Part of a small language model's weights: a variant of SOAP for these matrices.
Each number is 128 + 24 x the weight over its row's rms, rounded and kept within 0 to 255. Layers, rows and columns count from 0. Numbers have three digits each. The size before them is the row's rms in percent of the matrix's.

# layer 6 MLP up, 384x96, rms 0.151, rows 371-383, columns 0-95
098:150157141141142105123102118135128103158152076115124102113165168126102105118121154201131132124131124098133078109138139105133186157103147131117166110135164114098138108109088133122174124139121139162104119127105115138136134153147159136177152155117129116115096108094128087154106149103122114166
094:147125140153100093103136153110126089132154111118136155137160132125186113142126100130132139121116109161108120139130143139131164112123151111125141128140091147126154097112184088150170153149094103169096132169135094090150137139128163110127112120066138117129154143156140062137140091133116128159
108:150110129128105121130115149082091149112134118108106094147142112142168147134122110137082127110110071175119109154158187127145141099174107089122134134094121137116145142148128120116137140146093129147100172103141133146101135166129168155164141119080120119119104144085136125143114072136145112122
093:126096114108133138096140122149101118118099117137105109095135130116124120107148153168083156118117120087071162100128097130140146123097142178107107114190125133104125110101120146143129153108109159157147128127116123133104125120110168094127110103091089119127118120086170102097073141107154126164
099:081152121152147088112130142142132102109121105123093137151086113142093137143114097163102138124185102152116147131177133152161135166128122173126134121134132095145085134096142121150183134124142129106130173103074168110121098146145125068137141131127106142173111112148131116144120134122116128120
104:137112127140147129105180112109154133122135098155137145095162144188121142122113154151155137162178143095084132149123103099159151102114143161145137123106112115076147131131100162107146135187138117125122166132160118153135084132112105148108101093129140130110098082157112128108109142134142129095
110:124133147125136153088148110119157105135140149141133145114093151118136138126136140134137106149111093080094126168112139128152114141149102174074070131126155129099136151098098092094161111074133126090113151091142111146140094169111102126118123105117100132153125126143178099132135141132161125175
084:137178109148091117148112138131102156127109126147096137150112108112105140138162094097106160143097075138148128184119090137122154116098096159166114149094094131088100120154143101090123148107145119134156148137133119098073104123112140111145114121095103137147080143113133147151147126104135114158
092:117136092118113129127130078159144121171150092127115121131114139150111109133153123108149138149130102152121123178107174103083151128146137117111128164152119146098148101068110121145135130127064135096147185163148155123139076137156151115118093143130113133102144153098142116123090168129123132130
109:153185111158138119092177113134090126145136080135125114110145119115137142159197182102134162104130130147108121138154139118133144074144108093119128121156099107110151120146134117124083111121085153102088172153127118131116137139135162104161130121140160129138106107122145130159099109161132127132
092:123157176138145138118125171100173109160199153119109111135134102182117140112097181122109115125116127102113106109101119122131155138159096100119147189116160105090111123124135148105139126141122169166114132100120140123122126128115129115124106145087118109141131167135182115133107086119126131112
092:093104122153143123140087140170156136137170133172106114091102137158147100122121120123115110188119107113174111120099145154126144142136126125153160155121077065120120152111147134130129116152112110106126127121143130151153158123082134130110144141167089118103154094105130133152142154104136169173
114:116116119122158082106120128162084134107106142149116158171112086141134087177135172168109136120150086146153127148121151112165108106129126117108104156123140155099144134146162143166133133143135077117156143125115108152118120095128097152135151129102097106100127143083140103128095171160154109131
# layer 6 MLP down (transposed), 384x96, rms 0.149, rows 371-383, columns 0-95
094:145143117108144117095127127070112137108120130143118119174122140145148157134157134109119137076137157144106129079102129152099167183111153143133099128134097141112091108072112148111149153136160111101124125112117136134108124147152114142133164122105162083095105117115157159112179159115082122124
099:134156130114186129129143149128095110151140119142152155123115155086100157146119114119104110117076152099140107096119110099095108180138111110146107116111120124145126155144149152115078144166135152130146120154105178137091143128159148170092138162072077129106112119130094142119148136134134121141
104:101125141143105139132140072097105144091079164141126115154113127112142128109139152153103130134122161134089117150134109138092146128143145122125067100112108119112118141116158144142116122123106082130064089126136161130156144176169138132127157138092157128151110159126185148099126108113160128151
094:197117149129128110171101146115115124148126079179128143153093113089113106106163129161132113086160140101085119145136150112114109155089121094122111114127148142107120113130126140106149097120093166097170125124116163111154123104109190113123139146112149109138125168112117104159148144121114127125
090:135144177110080160153158096136113120134106135131174099118149166094147159150082130136114109136123103145120111125095165078148108137131118087159124100130115111097152149179175119073109103150103143124106127129149144146130135145143134157114104116119132089161139161117115130135139075135132133129
105:152112147111150146127122125103126136130068139088131129101147159121127130151154154139135120108168153154115177147126134108130117111131152106120132130172117124086149128143163154091131099144136123065116141095129131147121139172107082122155146089150083115170159112115176137128146173093114109130
106:129098121151146105128128119152115107090123114112151085115129167124144145112155129102144204142143127099121164116124131117134091110139095123160130135128068141168150168127118128150126121105081175125158109113149142111149142126100107101109152085123139203154104114143138147121128138147161118137
088:136105153127128114116139122116128148102160083147122173122159160159108105141139113141128116078130110136118122126094129129118119139187135131147117141109164175170151123148153149159153170116123131165106092118109153168114128118067144144135149083154139118103171107118156098108133146101167157133
093:107117136111134105134173132131174199119109132137150144077134128110124126114129158114195106155104092145133116128111135086184155091152115116108110124151132157097134153172129109123130120143136114162116085129168127129165151131153099159160132109144151097128117134134156133134142123155100162125
114:130143164133140145105162128143159148115140139153191107098129139133132135138156172136109145156117096125152099195105138080184172135129114120106128117134128069111162102130151152132123137140106101137091129163137129149136108179103108129141121144107184125168111125157125116123129132143117115122
095:130101125159146122120123096096107131140180158138130144154167122119083101107119119130147158143075161104120158175125115054151120119101102118126127129114135152132126117194118139160121172094113133087139129144135157129135107146152157143140137086159128171126153142135137106100116149158118135122
100:142143131145175066155133150135144134143171151090139120150170133125115137144134121151121164109125134109118140115111154164126122109139166151108118152098108112149103142120093140132091137163096090089121154167101141134113133147106121131144130116112102191091120146116120096125138111049117156125
107:105122134132143159089145101120137139105111153127136133117127144135135116123135125076136149168182159135162131140133147114169109095124122140069151066079110118138096189083118141122131126129106111155087124176144143142135139106141125091128128105111124144130162083161150113107108112158126136147